Part of a small language model's weights.
Size: 8 layers, 19.7M parameters.
Training: a variant of SOAP for these matrices, 2230 steps.
Each number is 500 + 25 x the weight over its row's rms, rounded and kept within 0 to 999. Layers, rows and columns count from 0. Numbers have three digits each. The size before them is the row's rms in percent of the matrix's.

# layer 2 MLP up, 1536x384, rms 0.256, rows 1338-1535, columns 0-63
100:491514520480521485515524490528532487524495543524480466496498510475497489498467531487537496500488524524517513465512457503469443480523510502512488514524479515524487455455524521525469486490487425
099:491497517537498459480509533486459474490487479513548484473495520496481521522462442528486477499508522466509418514474512526500465480490497500461458488501543502499514498500460467487507531511507497
103:456523478462533485493516471504537492421476488489490539471537512487486466478528509495528488545544525488493465478505481506528471457520502479501514487500486510442473497505518501518516458500491506
111:515468456463504534489518509473511530518521446456531509508500497499506472529526530511489519491498485504496479494500509523523537497466497535518493497502522437502521521479511521483518487508511478
099:495481459506517526516519511503486502480520513489494504526489493503481495525442509481526484498493515494497499480501494490538530538530533466493508481512468490507513437511535504456500534495511510
103:486569490498545516468519465515478507493515506563503483490506539519551493519508511523507443495512543477456520507502499522500485473468503536506450480485469497516503454498515482494496495494466484
105:523508489448493459471492478497516518499506501518516508510505488497527503512498471469516482491482465477504465517522462516480498534479500556507513490510488528477572508558516504510506543451542515
101:531500546474486508528500509516486527514499504474531484556545495511518495504486493494498507535511491512507469459501519492484519487490511492509500459511520569488488558462506506469493463493497518
095:488436512495499545487492527502494509480517493527523489490470507513497503511477480489494473433507478487514501498559495505501469500516537513479451532508512510503520520543497493578509534489493501
095:532497533515498488476481540494531505513468477490495478534464480519491472501502427505496531445498478503542483460486467487518501486523488496514501505446534474483529532477528498494518546508508520
100:519512497490529491513479439494462548453483503521514490498471449479499564462485489500487476510467505527499474524516468533526481481521542495493479494518468521493480465497510477498503496515482442
100:492492497509495477511453496474489516519509537468492499526502480494500497471483502490504469465509489515501541532489554488482491521508497516515523533482503489484494546517505494428449498530515475
096:569480557519560500488510513491494507516459518517519537506501464480463505491462509495511503482527505530503524534457483485443512463576504529507471527515503506514525550495546466495452535494506514
098:476509523503507547517472500475531511484488503484468505514504490557490471507499524403504507469525546467540504508519537551496491498480469479472549467492503544481482536498493524540499481469504467
101:486484449458528532519534483492580489520500533484523517483485513511452499490511502513490490499513480505486471521498519512502512505496477527454464503485511506484477516517501519505507501499448531
100:498552520446478495421522519538461506473511467495499529475522474441552468477505516529487490515513491506509509501485507535495491483443520506528461510461487527493443473488479462519493530479494498
097:491463498501455522493505501497483506524462454506511531520536489497454488481502498484488470548498494466514471503498487477517533508474508499503480529495481516471449502486522507486521499541460494
094:504515532507496488485476491518480499487529523458533458508459525480500464455473504501487492527460494481493504473492457564494438501500549504509536518473503521474535527487479470495551510503482487
105:488463512528466491533469467497502484513483463469506496514451496539514496524493507526487481515500457484481512455556479467512454518487519483471486504474498489485481529488564518505566522513514517
100:480509544517501499530510476534497521481564484531560476524508464489481471474504487492490532469510488486526474462510535472530501515518492461540513506517513542552503485498503510485466545543500486
097:544498550524487510496501475502455487509528494502499460544491539501463532495534492512519481441521525519466517491557496470499495519511518507504510488472529479532503504454517531479495570495469534
103:480515505497468533529482444486511462532535497495462462487507504539513477540481498484514561539494495511456531523466516507480533481500487480513481477496469499447466515474506442554529505515478511
097:518496527482494499511460501494438519450521509496506446504471502515496508533461513502477456481480495550458439497511484494478544487503545527545527520497492470498492488504492503513538494512469507
101:533466533511494485472540486491530475482537546507544484481501506512483508500524471476466517505533465482515529493511472519515536502480498461523506516509458519531526514546488506493473515504514513
101:511508536499524504497489489470502516509553484487415440537525544502503452467497478505461485496503519461524532532508499509463494515479517477531466470514501492530503486483511550463488507486458484
101:485511509465508520472492494512492450527533514490529537471464501519526506467487479544515498501450463508503508507489490426491508461463478502481523499524500521473497534464494521482569501464497500
109:494528523517521522478514522533537553516471510501476514470506476524495507489538517494520514524486463459498492452514470485559486479517511504495466525489492508474545548526489505524468546507492500
103:460497499497520489481480505522494510532468518475522494455507547508512473485481496505519537474487511459449487493533508538503544528531504488489475511492535486466534487513524490516516498493571492
103:508487505458502507498500472470445530491482448453502497485506534503509502466496485510505540479493451506481508474507472491464511487500510482518484450469527453523438502474502523528538529517511534
101:436453526431534548482471449460483494493515479481509470538474469534487525468488453497471502492462500523474481507557499506484515515487480488495498483542501472484453526496515523515486439496530465
103:549520515569538489500527444520479492488495497505523480511481493498581503476505492501519509457522487475505526498462487531486522496522531485551491469488497444484486495546531493520496522484498490
100:509498492508488495462500491551474474462509513540500475530471501485531504547495549475488488525520495491472505508505467521504489494486473515462451502510493531533550476519513518466530532452497480
102:496509461506545452527493475481484513531469470510468523522538511465499487469522463404482500524494515530522482496496456501508497479468474505513518512517458502512495493519492496496516537526514473
107:495487513485483501481508525553492502514457537502513501472489485534483458506531519521505496517497447494509538485536513480513513463493514496518497459482491531510526527478477425451480485457519502
096:487465468524500484505555522487470511483517513456490501520523470510515555526494494500488513522497495525532466484498517495489465496503509447489485508494496492497531488465466484508492471509472555
097:541551467496484488509520516523532487532490527489495513521509510545510484523505497523498504481502494480483508514465434489480510519507470486439544489510498484488513506450493527470487522534530507
105:485497535515490507546472559514496510484475488479503464503521479506473506488482500480480502499550444511554498468503541513511512523550506512482510515494542531492498481530455469481471475478470527
106:563518522524506469501455549500488511501483533475491495497523484517464489471509481486531488479507476496502535513504505462484458488523472457536515462483508487508506502517507527509525490510455470
094:535490507498484513528468496475512470514482500476523481548489518485463508483496478525505501524491574498529575445452467505522505455460514492480503485476483526492490443502514511522507525484501482
093:524551475446476499479514447478481481534498488499538453488479554479503479511509537513512509491542489499478500501524499532532513527510473465508507490555455476465490503538473521495471526524507507
097:484568528451533468516492520482514480507506537473516477472472491567495469529472541496514471495491525484554479496499512460507466499504498504534520527555481476504518535469519500537412489499516501
105:508476489481473515489530522502509493472444516472485495521515496506549526491435508470518499506483525489469489495442557526504492512493521494530475500488510544543535502498481485533540528499541515
091:488512497511522467504469497540489449507461476481480471482477533540516467525559504494519483457504540508509522484532503525499505481478511487492474481468470498461497494524515544479475514498447548
110:462506516498489486480462514503444518472483537477487511491528526522522491521433496497525486482491513515545531463499496498506516511506502499452502529513478455484521442456503488506492513544497488
093:436484502531481490522533503525518498509483551505519536485487513540504553526448508483493469527495467471468455501543519522514485443525508519503509497436494516523506487470470501472506502518477475
094:474488495436521499467488482517441506491548500531517490486504469525513481513493485492474499488512474497518497502507503507493489537514521470487513495484470535465461502488485505474488496530515478
110:511504503481500518497484532515493467510502525505446459507493493442497519492502489465470489504506511453496478502479520530498502484505506526459461470488529511474507475522495483518477531531539467
095:512532506518488515485473492507561508503480476496502492482504485535480504512498505486538510517527485485534486483454479471492521517481488552498447506486513459509490468519476527486493488493481513
097:473534493506460509521485518465457473493516475477523559477474511531498454485495505528490461496493483506514473519531494465498455502484545530474492518492456500499476516490513494464541508540559454
099:506531501468547456509493506521497503483485512500554467510514543548494510527474513512482485474478530476499483527559489493512495512512556520478500532459538475509499491544491492556542530500509500
089:519505506529531516490479512527489501558546521525486507488477453494498509507459529499501461504509510516471488509524486540453564470451530486472478544525469489520467534469470500454456489476536476
103:488521472502493496517508509522475483470520547557527481483499481478455485479510527495515540459503491481503502485517481493470500478479440494514478492537496517490498480506444542542471517492416504
099:483498488478481502485484496502486527533482469445507518518473483496530478507477542515502503502502462434467477501533493534480499502516510480494518469527476489530486509488504502504523459520556468
106:494483547502479506508545507481521507488474497521502518508473485503460503458463517516506524542539478478465533500496454514506476485517530504492489520470527491485504476501517481508473517524516497
104:457465528511513520498467496568487496517503501454494498442500534496525516479484525490510495464523495526508514506477469512535478513474478450497493495513504534474473440507528512489466477516498491
102:555493526527492483491518459497495517512482542472523448511528507536518457491520491470470508463497502478472496498472512506467451502535500503488484488476497506533453542523543513536514484505464520
102:482495541464524511516514531546517522505505488500490477494501512554534460505470522481489462548528478505502497462488532521497480468508465491464501512512494491501498521515469520438501524490480484
099:507542489510565458525489506495461483463498521496483473425483515517465489500529479555530556473518468514460508534503464440492462485471489511492525495494462503503507508510512495509530464464492526
095:475474491459503502511483504493508470501531481522532519516526526481472512448486554524529506494442500488554517525529524507508490484512543460507554509482519470525500486502494450436500505474516499
100:541504487518523506553470548497461502481464505483526477509543518501523487492529499452496489536501496501492490491479495473499520548523519471546496476501482465509530520503441484496512516499504492
100:554519502505484518506508481505549496475474457485516513468487458473495533507492490510551502511531488470445506499498500507489455518494464467512482523517489505508533536509529498498504520485447521
099:506546507489514505497521494474498502494499499496503486465454497509459521517439446493510482523562502538532514497491519530477537532478549494494465513510501496503453508512539516521471491515486484
098:507500517535536498477504507476473509494535496517511555488476460503517487490470536485508507481438436442534430502463515480496456506525484484482515516518492568545463471512514503465475544518484461
100:478468516523478489550542464459477513483476474541506434491544501450509518511517480494513504500511510514469487529499563519509501525480462516511528504511488501517499488515524502514499474527505519
095:473479487492500466519466505501512546538515544486529544487518476500497530486507515533503525478485508495520518491528507493541521494555494492451502517460511492516527527548510511518493540495514479
096:510475492491501485530523544507458492478509482468530554496507481505500526492478532513461497507542514515484529491505521509500485480501510480489486514477502490497475487513492503485508479491488497
098:547521478545478537509485480474516544504476548523505501505508451503518486516486515486468470462478519527511479461468516489504498509502490471515472496526483476468515535484489488534487480481498487
107:489519528450476502462518508505515515489521504500541493462546545547552538502530519513478487486495490526520510504492467472514501504460519536475519480473518469493537474494495495490468563531543497
094:497492535516545510496505485536502507516519557471507473490515503486499480467489506511483478496510491526491517460481510524517480521516494513485517436485473501514476492482498505511515481445515541
098:516518488531462517475548511491481479476558479508481498504510523472485498489493508483526470532496486502511503492482536549511499494544437504523505498472501450431496531462522552471506472545523482
104:514496501482518512548448467536489480506434515501516536512493477484488500532508469476477478478524531521528531494456496518506516497514516506519508502497512501482474487455480517481497516486487486
100:497493480497451517500503472481484519491522489493502510528490526483510560491489493480496506496537513503512481489480477526455518531536476490469473533505501518496509506560528531538505427559531448
096:493528510497509479454510497475498511501508538473470482530481545498504520456525512512512470496439508484503535517496432516512488472507462541501505507536525514452486501484477504492481484494440499
095:515448479466507516511500511521558507492543476494509497472492497497503477525526523454504543467496492504520497482490509523500504553492497504495533510492505474498547497497496523476516451526496494
107:552512545491468491476499504488482453477538506528518493485508490555495443476532482514470469486517472501486494465505506468480485559524516472473529508469519490504476487491466490474537530493504447
102:486485478531494475506506523529491492464493441543483546488501469515493523527539500546508550456523573467453475432500469528471506530501469531519504503539475516465486499495471539504482492488525488
107:502487518450520499502481494493541481481481494533509498503492505506491496542472562479469526508477498525540483480482509504516506457517514469510490519518482561468517481470513483495514477535500512
096:474529495515485507495522537515504513508532545482488488543524467504471514551483489492464534492476517507476498539515515498459518491504506497496520470494486500494533524509474514446522499514508483
101:491477480470514533449519554524481500497477524486454468518523478466492491490535509554496464478535467452457525536507523553503492518496520491480503463521535490494470493495477499484527510523530517
094:439506528483483473546489497520524481494494502494472454492538498468485514465531489520541480505555479511476473485514486519508521497492505519503536523489475494478518511532488501502514496509479469
096:453498534507536489491519476520492501494516558481498540540475475517512500507519531518471519562498492482521501525502494517497436488521548474522485508536501509471528509496518499448510491532511456
102:552533495517476544528472472527463509501498492479514522482500512509500509531435494482490523512485501490535496528494501494492496518461519483510518526496507505483488502522506503505475509522534517
103:535497510512503470451498503543528472495525505472545484516507498484524535475497492526495518483518470468511535556497488481477484488560496507497526478552485514476548517476515511470469514469488526
102:493473484541475523478532470521494502456496516527480414482481434504509468526451501507461507501509518497450490564477510496467494485504532549495509514475450493521502543481506482463483488505503471
098:482483505518502522521511489505427527513471519537492488456467492478494514526514477520503524471467463476528545512486446497503526497497490481540528564488517511508489492520522485525463479481479520
099:526509457436498529483467494471484469463534555492480519479503508493505467513554505503507495465488502482479466510517528508520501485521473497546475485504519527476483482479474482491541543513526512
101:568521527494438504510465496491507547488540505523500479521452529503486507473495498520499458525523495479560494521474548513493479511511534535517473506501504499479543458479477519516478534514518466
091:522479486520480516496512474494505505527481513536463474510513526469484491513487503465531549525513505493534465491500482437491532462520484543465521469496522449495538501510486506474496488480479529
101:488502501551484507517510536496520528482497498544494552524485497500495522539540486502503487476498469486513466454493456478514492492480493491505463473514497549519533472515495497513468493529502489
100:498513486503456507495550477482474536561493506477483507482538457513502499484486517520515460476500493482536465499552530472464511485499472482557493475517458489505487515512475521531477506572503497
096:517473526496465495503548523467498493498566502486517494492474526476519505515521513506494500479522475488491522496513519495538501466525487514524482551502489466493533506514465518472456484472521531
099:524492455471496505500487522530496476544467509470552508519508443508497491530530505490502494483476509524524481512530460461478505496492513488502507469505464471545512531553480506465557460486488501
104:472485526476521531456470529487513532525506499481486523527493481484524503524539521541478474505506497482489495532464519495481494502496525468511504525515509513510539528509541446533531492479469548
111:500475529524471520464494491483464500510470511510507478536521505486527469457543510482448482546516510446464501533513523511505533459464520465456536504499532466531467510491491521543554462489502485
093:512499522526484494523506489477486506451551519515510513501526525513510503496509462529530447521514472452473511473503518499498487517509500493523536469462493454497476506491460495487514443490527504
101:489527530468516507485503459490515522499487474477493498499475438533543549503494532504548527482532486546500529472514512516518489483483504478486489503528499530485491514527503475521512546505497514
099:480494505549480491511508500523513538488525507478522537535505526488515414475464485462446523447439493481471513508509504498518523499473543518523530518471482537486500489511487493538476533534545470
106:505527530467483487486507491512525487511524538520489512500484505454489526523476495492461497520492487541541495494524530481532485473525548476493543522550510466530512530499553462542487515518513440
099:470486521501489480496472507482501507491488492505525510516501519474503498535477473496465508493496487484529474516513509519476497521474462496497476465447479491520474483515537503506481550502516527
102:548496497466505473501514494491576493487485530506493508487460514522466506485495486503480465510520505476507523515518507500453512546500532480505541474566535496491499507503540524514499467462512491
101:474518481475505530519517490463446500534494517470498472495517504503500499459503492473532492554444499460508491499494502496488479555493520536525469516474501505489487485478465486487505484486514545
095:507461475486487477489495521477519521482512480467472550504489489534500491511497522488500486487483502516500513521511501541467507451514475535503478489469536481477534460486497510493510479493497494
104:484464537457536493521516508513481494511524538465531522486484475523531467498484500494548474465488514521499528518504505490510480478532494465524541557506522532464505472502517473477522524465465530
103:496475483466523478527501468514520488485454484483474506467509509502486564506477470507502491493485538525489506539493502535461505499556511512488516529562482465485481510461503515502462459470509508
105:537490486503486519490489461564464493484498494514517515533489495510482501484507530471484501534499532493491523503467479503500502548481498515473516530533510515499498500507518522469479469497480470
093:503538481526487549462488501475534442486546531520495494573494470510475479480505476540489516479463506507503492535527485487516530496526550523456490478492535510475497525481477507483496530480501536
109:487470522480460471501469479461527447498517503459495466503496538519524512450534505546489482490515492526498479502468481475538486466469418463507500514528482490532547544508504514504467514545449460
109:503484485532465490495471464459513515513469481504513443519471531523532440475470472528488484512516511482489539480490561542507481491490582523519518509475504478505526518483437548466480515476476498
086:521452531464458503506516490512475502494558512493544495500497535527473436489478548501527526504489476462507512532543463532461497499504505525465487521481507480486496485479491534514486517476473505
106:517504496481491481499515488456477489481502526498462503518499439495530477488479467451499485487469498466542449468486458460497501511514504495444540514425489511485511451515485506489555523471564508
105:468528507481499517504478516484504460464504469510516496490532475476486507507557496474500508503473489500521484529480528480498481517505492493539485464502511518514489500510534461481518475483480503
106:497526490521531479529512490510476545525498528521524502516484522493485473487494503495506502488540536529516506543512520472514468465522504505496562475491525489532488516470485532489489524519468492
102:525489546509498492492543458499434525487552556497554474514454493515505445495494475496506473534488485536474505495466552528485464469516555532471488503513505488492471503478463476538500468482503485
087:525527529541489493524517482445515507501472480528544467508493503506474504506489500529483464503535509520459496477560527524505498511512528457507513489501482516505480474495531537473475510460471484
100:563501488527519510457550522529493469490516530470496519515478472480486474551506524526486512471482472505469513513527480514528495513503508468499494541510506472490443538500528491495481519501541475
107:496472500495515503478505481533491480463502498539477506504510518481497491499467507493495534520467494490526505526489499522495516474488494500532486479556484522527502479518529511472457545481474540
099:473502508483483487521529472522487511531509534485449516501497482504458492487549500538538487500566503478475521488486525512529500479465485507506489520510465493496467508547493481507524502499566497
101:475512500548530502495500468533529510503471501514463491482515521508460507487497474497508463470510486532523502493459467458521484465516491510483526464533523490491500496517529472506461534509531487
098:531496513580485517556534507515455472491470497490514520467471519499510500537527511489504526516457489544494474548489518471491507506523520459526503477518474488506497507487539518517453483448510494
097:481491475495507485544518557512542565507511564554515487502502520482481482440469478465508504505481481514528507493493507523516509457546479517507487495466493478454508484546454499493496548504516482
100:543495518473513451496507526463550508545558497515520514489501515501531531531513525488477507457479499471539543512527479514512527495518493527541499542466514462515521492530477510501517410478501481
099:563542488492498443486495486507483536544516507511491480496461489528517515510479520491541535493478474514488479488491501526503496487492538562538503499513541466531530552503504503501492465504505511
092:528545516512511473476507496485490496513480493520503446528531495491496482475471496495499522493525516514438511492497441532511490483474519445534494503477509465466532493527492488466561501574540490
101:496531503469453519502481486505464520514467470496519511463463476493457470493548511545485472500488503515474535507450496484520479503512488520518490466483477503511569555447522520492534469522532488
096:446497491512486490532491533541488471523481486498492481495485514480550514520486501488463494516470487504461490512513495520501518480505575502497498478516512488517520475493475453516531469514460462
100:523480509487519501503501474476507529529505549492525469524491507485495551561493516470531529514525551514492511494529472475516500501461505515562513483453516500428517469505486434499498494513563486
105:502522471528499500512542500468506504460509462508448522488487481456479509507471496478479490499477488533499537493520527529452505508515506491508501536501497511532523535517493487449483547519508483
096:520517524509506473471470496494567527467462463509495493480485486542549519557494537494490475515472498511520491485476549457523500500500456490527496448493483562440520526470471544497490498515465497
093:464523476496515555539515517495525492471507530531501481500506534476512504516483508521505469534449490513504471506514488504488495500482548519496475508499527474525490489514516480443503518469479516
096:502469478516489457477450478471501483510506519488514472493498534499501461469477495515508553502490490491510519520487493506511501459525519477519543527520482519515473499495513515535480538531479471
094:509529529562514500480496487496454506492477520520494455459499461473508520511491506470516516497498467463479517495523460546525495512483521533503507524492484500533487469517469486462533526502500494
101:505505495493490487481559503512475516507476517498478520519489513531536481491437482510529538463535480521513507509465534460479498454517502521464502536536474466523531498508499477459498471505525495
090:486454472489517472529505517491472475449510510504505523452508488481506523520482523533509542484475517509534490512490468504513548514446529488495506518496494470498536469499472551523502445509479530
095:541495520511480516488528483490496489540506498492544484550489548489484526496478489520492497504500534497504482534481450502475451497489526482489495515554507477531557487493500526491522482507510502
102:520486489538512434493482515507504500508485537542490495464454544498496488482504510440469482530524512514455511471488550491518525521489483486488512532469459481509500489499490521443509517504485497
100:512469525497551489529469497509491514529469482509467501504497486484504464495546500531490524529507479499512518531513449509501486523523469512490546448522487502479479497502502455523496472429459512
100:498460457500546537483512480477531484501504529492496551501504536493477491515522498453504487480522496475474539497501496465456572506504485482503485519502515522480503484539508503457519504516444501
096:551484496436508482469522526528516537537480541510519519481492465524517508450487452497546502526516514513487504510495510490446497478479489515526477457486497488502471509472528481464510482478513485
099:504465479553501492474498515533476549508476528506467495500507508553509490460480517513517463496575483509492496522500524549502482482513476517485505506516487488505471475485460478495537531460494555
099:478521484513509480470485517497501504460486509514481483517503481506504456478487520526532512500549479505483459437536497489502512529494505482501483489454500510536483544508512550482503522471478507
101:514527538497457522552530464481525519535512505452499470502504480479455470515513504497548508483493482495506518540512528495494506511494498507495489491507506486499478472499491514513505576476499515
099:510513463492466517502495577509491552480529469514505531498508499540504435492528463526478491503512490537495472529461504474522489523479491452477505489452527557504514505565488512486528562533502490
098:469484477512472468482492491494514510479504513495520464507519495494505498473468479428496553508523531498478495489515480523501498487481525522485477532559457502482545465521545469517504496471475520
099:521454492492507498474482517557471493483448476502480495486476539451522512482498476517487487493510492496492491517532511481546458560466485492524481535522538522485519528497565526506519528505520489
104:506446493494504477504530524517518449534515498504492492492507564487522469503495482511532474517496507502454507466511515512472516514499520471458543500532503545519513507473452504498502521511526484
103:473512501471494492519488506537513489492549516483529513499501493501476510522524481489540487523483514517432466502429532487512467507520507528494513520478500465478553482515511532471527512498524473
097:515555477512524539469473528482503504540461508528492530474464504494513521535500461499504495552483496493536497516510530483529512492471489516511424458481524526482520477451495502487487477515523495
101:479489505493506504512485490491476522512480506490435528515476506489493490518553490482491529479497497494442567495524500498499443487508484520500450495493521499510470507460545533529449495515522519
093:496505468503470550494468463495570510522499516477502520528487471489470500440477481512531448540509500497520493523501492481509486491513445453510491514481502530472519528482485556485517491461491485
108:510515483458518493505491489534502537490496513539502491504486505489478484464502523526502440493537494504508551475506503509521478544503508481494497518507483502528481509480466494530490551498481530
108:518532488495470527507520451471509531487522504496448479501511481478480545489527503504480537499495435510491469534514469474524510543521476461548483476513499496513476478514518456508517530489526529
096:596512503501482527448505500504505512490541476505522535550526489507490525514496494486438493555533498490527516496491512502475532504505522529494482488469544522500491495486528473541492519533503504
098:458493513525510487501520477513484438521474471517519512489527470490513528475498499516544536535538495528493510502525518476508538469505524523495485519504485492470518488508480505500517518525525483
100:494505538485480491475522550510515510502492487522488512489468496495477476494473538510501527444465487485468549458459531496509491501498495502500470491473483460497519518464505529484524509493475541
105:519476530499476463465478509474480496487519464506495496495478523489512527478515428526444494503484474531487499502509503511496498513491521468466509493523554482479533536494480471508496506490532495
098:503472447505463459485512531509481462486497507524515544466487520486503461481504514510503463519507513497519459490502461523462526505479474484494534507492540525486488562513479498485496483478517502
100:507498528525518511513506532491499501504547521452515474510491496522506466469497503462515520512468533478448525471489490489504501498473517474488514487516427489516507531510480472452495538528533484
111:448523506507501499519483510443467519495491477468522467482482519486489461553557486522493473484505530476482518496502521503503461522542553501505511523510487517509505485478489476528520524518498505
100:468543474494528495511454563506512509502543547445475483460480501512506477477476489486491496493462510490517533509522513545497519451478472505459499529523473509550558502539510501500482460496516495
107:489495490514504507503516478547475500507467538513458528523511524503477478484493523578505491507510541494506500475486480518504522450480509505492483534461506474509522477479493537448457516465452439
099:473484478498469490488469497516499470501520507514507524531456497513478508496511527490496506480508495522544520516494464535502502509486538510495477529515473509499484476517503510482487528485514462
093:513480496514507490419515503551517519513548456525479509529500535481524506489488495508522526466509508464514440501508518485505508517485444524502518460478515500479524522515495524489478504520517477
101:515507479490421442500464446499491479456500483514518531528501524487543508485546511504507480502472505510497488521533508508464500479522504531464470502514519480507424478475504524527502518495463530
095:531516495534500524474518515468518478511503515444475494475486499471504536499494482466492485440478514501522487521481503487497495478525494485487540557501474474513482533487501481503477579453515507
105:492516512495504487479506515533531487503547526497519527478555483487487499478516487505477549521485488469524527529470496479483526485513492484529510511522483494554494515525505478496483480483480492
109:483505502477493523514509513492486496545505475503497563530491497473514512487505566461499499529552528504469508476537502484468483470474489539482527507468506504523497516498485498465550521501503473
095:505478440443483549488497515477481542516503487508492483526513515482482533439499477558481515510492521500485506529505487527534480489530487494499469489484517509510505465498532524499501485507520521
102:506494494433504504458489503531473484512493453519500474502504496493484498493515509460470480502521479527470505489523523476515532492478521495500488521503511488570478462510482500471481527509503468
096:501524493489497482486488462524532484508465486517482551504479589501490496550488472471490505519546473527530458476483494522508512504520527493499506469472495507521477523519524526490477476489507479
101:490525515486526516457512550491481476526473508479508498483469534499491495503514521530467498557504510516479534478481532474520484498514509485498464528521492532496475507483471499546497499464512537
102:455510502493477506508477482450515495543493500536488505523498504491495520485503472544483477513512458486477514454493533521513511501485488498480476508483500498498466533483509544521544507560498509
118:521512488491482573483481528515474514480534452499491479505455530517528468473526501503508477483524492493520468542496502536495465576504468490487468508501541517444486494522499500550507469488447508
105:481494528469487505497520498540505499512445485473505452506521487482448482519502487507505500475505512467497493482476504518513471553447501481467442482473477486487521483471498439549555452501498500
102:468468502468472527509538463543524478465495537477504441499500489543486552515541467497480506511513508516495493524534478525502486547504514476509503526441492503487492487524495501453496545541523499
101:483502475507459499493540477469512532494511510510477474578490515482523482525514444481450486482494463503538499508457496504504494500507457535512479521502517517498455471530525451540509503466506498
096:499505502466497556502480465503500503493493514489505486451503451513482497496562464472494505482507515524544509514464474480542518512471516484503519488486480507504515535526504511557493511506497513
097:519517488523481504508473455473503507529490506505495505499503453491530504493506470497506465488531468502469460512453502463495524503517448540489526525492503463546516478486531480497445514520504471
099:546493474504458529493519503509522514479499482448496481476513489522492503530513509500445420469518507473513509520514506506530544479512466491511514495496462531501464535536545480480473488473493496
101:506517472477447494479539519546460500489528477537522467490489497509477508525531459525512514519491520487531507497547511470508486508535509487534466491478480510566514561530460489486500505543545451
096:468521463481504502483498476481494515504543485499506497509531511543498461501509470521509531477521505483483538532485529512468493534480472511530493504540477501492536494478460527510520533492487497
096:559554527508524510497491502575487459518539470501509478514481567482500480530497434525500460526531497503483443533523451508535539470494482463516515487474484488494492524482512531498535493485535478
096:500518494479486534521510490572519553476527502510504533439545507476513463477548541488500485477491509484495503486460527526477473502484511487522473454512437555509476493544501512496490507498478488
093:483482504535497489488501478507425477518491526554475503481488529525478508502516507468443498528496513558512495519475503508514447517479475519473501509479507540490489511522493527512447476467441517
100:488477496474499507549511525501507461530494508521500500477502455508488507550512491527480515479499517527510508490510496473550500481458449485534469487496523510514519495472476558550464423476458481
101:500508561530519500501512495470501516529487502449528517487450495530480491502511472492523478483503475502467512511509511492514529490498520524517544502504501513485499470508499476493519462499490494
096:484497492522484484492484437540469449476484501486497495520515496499493492472453499512526499485555505508492529522493485473474479492489504504502494544490450489487503494495523470470508537512540489
106:496488496448494484451492465512513485526495478533484517536480493508506516463534455445492541515516531485472512506478470521503514555519482492532487532493476497520485551520515508471496515476489468
100:544502476512482469509448493497517559517489504511543497490484503463503506476514527517493465489468546490544496503527484498486488516503513512528505501487490485536502514473506449488472512499542497
097:471460462494494484536529505481521464490491488506494533549501509477532520491494528517533542512478516497446521520498494518465492495516509486506482477539488511567512526532473494526526529497510503
098:490499503478515520488482540502493516476500499514508502543488502489520495490504530494512506526479541563504445499508501510490510488526486502521497467501510457481462464529526451470492512476538468
097:468475470513531500526482481466470475511465500524503515514517489516490450452509508498485512519484437563491460519505492479525524478485511482492488474485419510514536437496478523549530501502479486
097:521508444518548496511501476552488442465519488481444545472519497489477461554505480529509456519543516503509517493515519501488524548495512532485507492485495502534501537542506509481537462496518480
102:485449471539466534478522461518516534508488467484520550487482491527519493520483451462492510497448465530471480527487514477514501528508494483518521475481469467521495536499517517468462507504476500
085:503433502509505522485524475540530503523487503461498514537503490522515516488498524532500485509486512525520513525515521493489510482477527517530499526490508526516509507542514492455499520519485479
099:508519523480487499498520507518486491456471489459498481502545515517521482491479545486506510519473488506522479487492499506520506497536531505486480480478507516501499488489481519479485547500510495
103:473443500494501484473471540507504517490478527515490483470488477513498477485510491496498504535472456488491500479490484512457453554480512514538505467511501500490499505482516463447495550505556535
107:433472508480475550485499451534511439464515506493472555496498517488560506510497522461505546509545485473534474474478481514492502521507530552521529518507495480525537455543507528530491554499474493
095:516483500509416529490490526489512492560500506487554512469487544533504489501489499489470523518509497470529507529514479500530491496512504492496497475497513495492510528531479466479556512489516481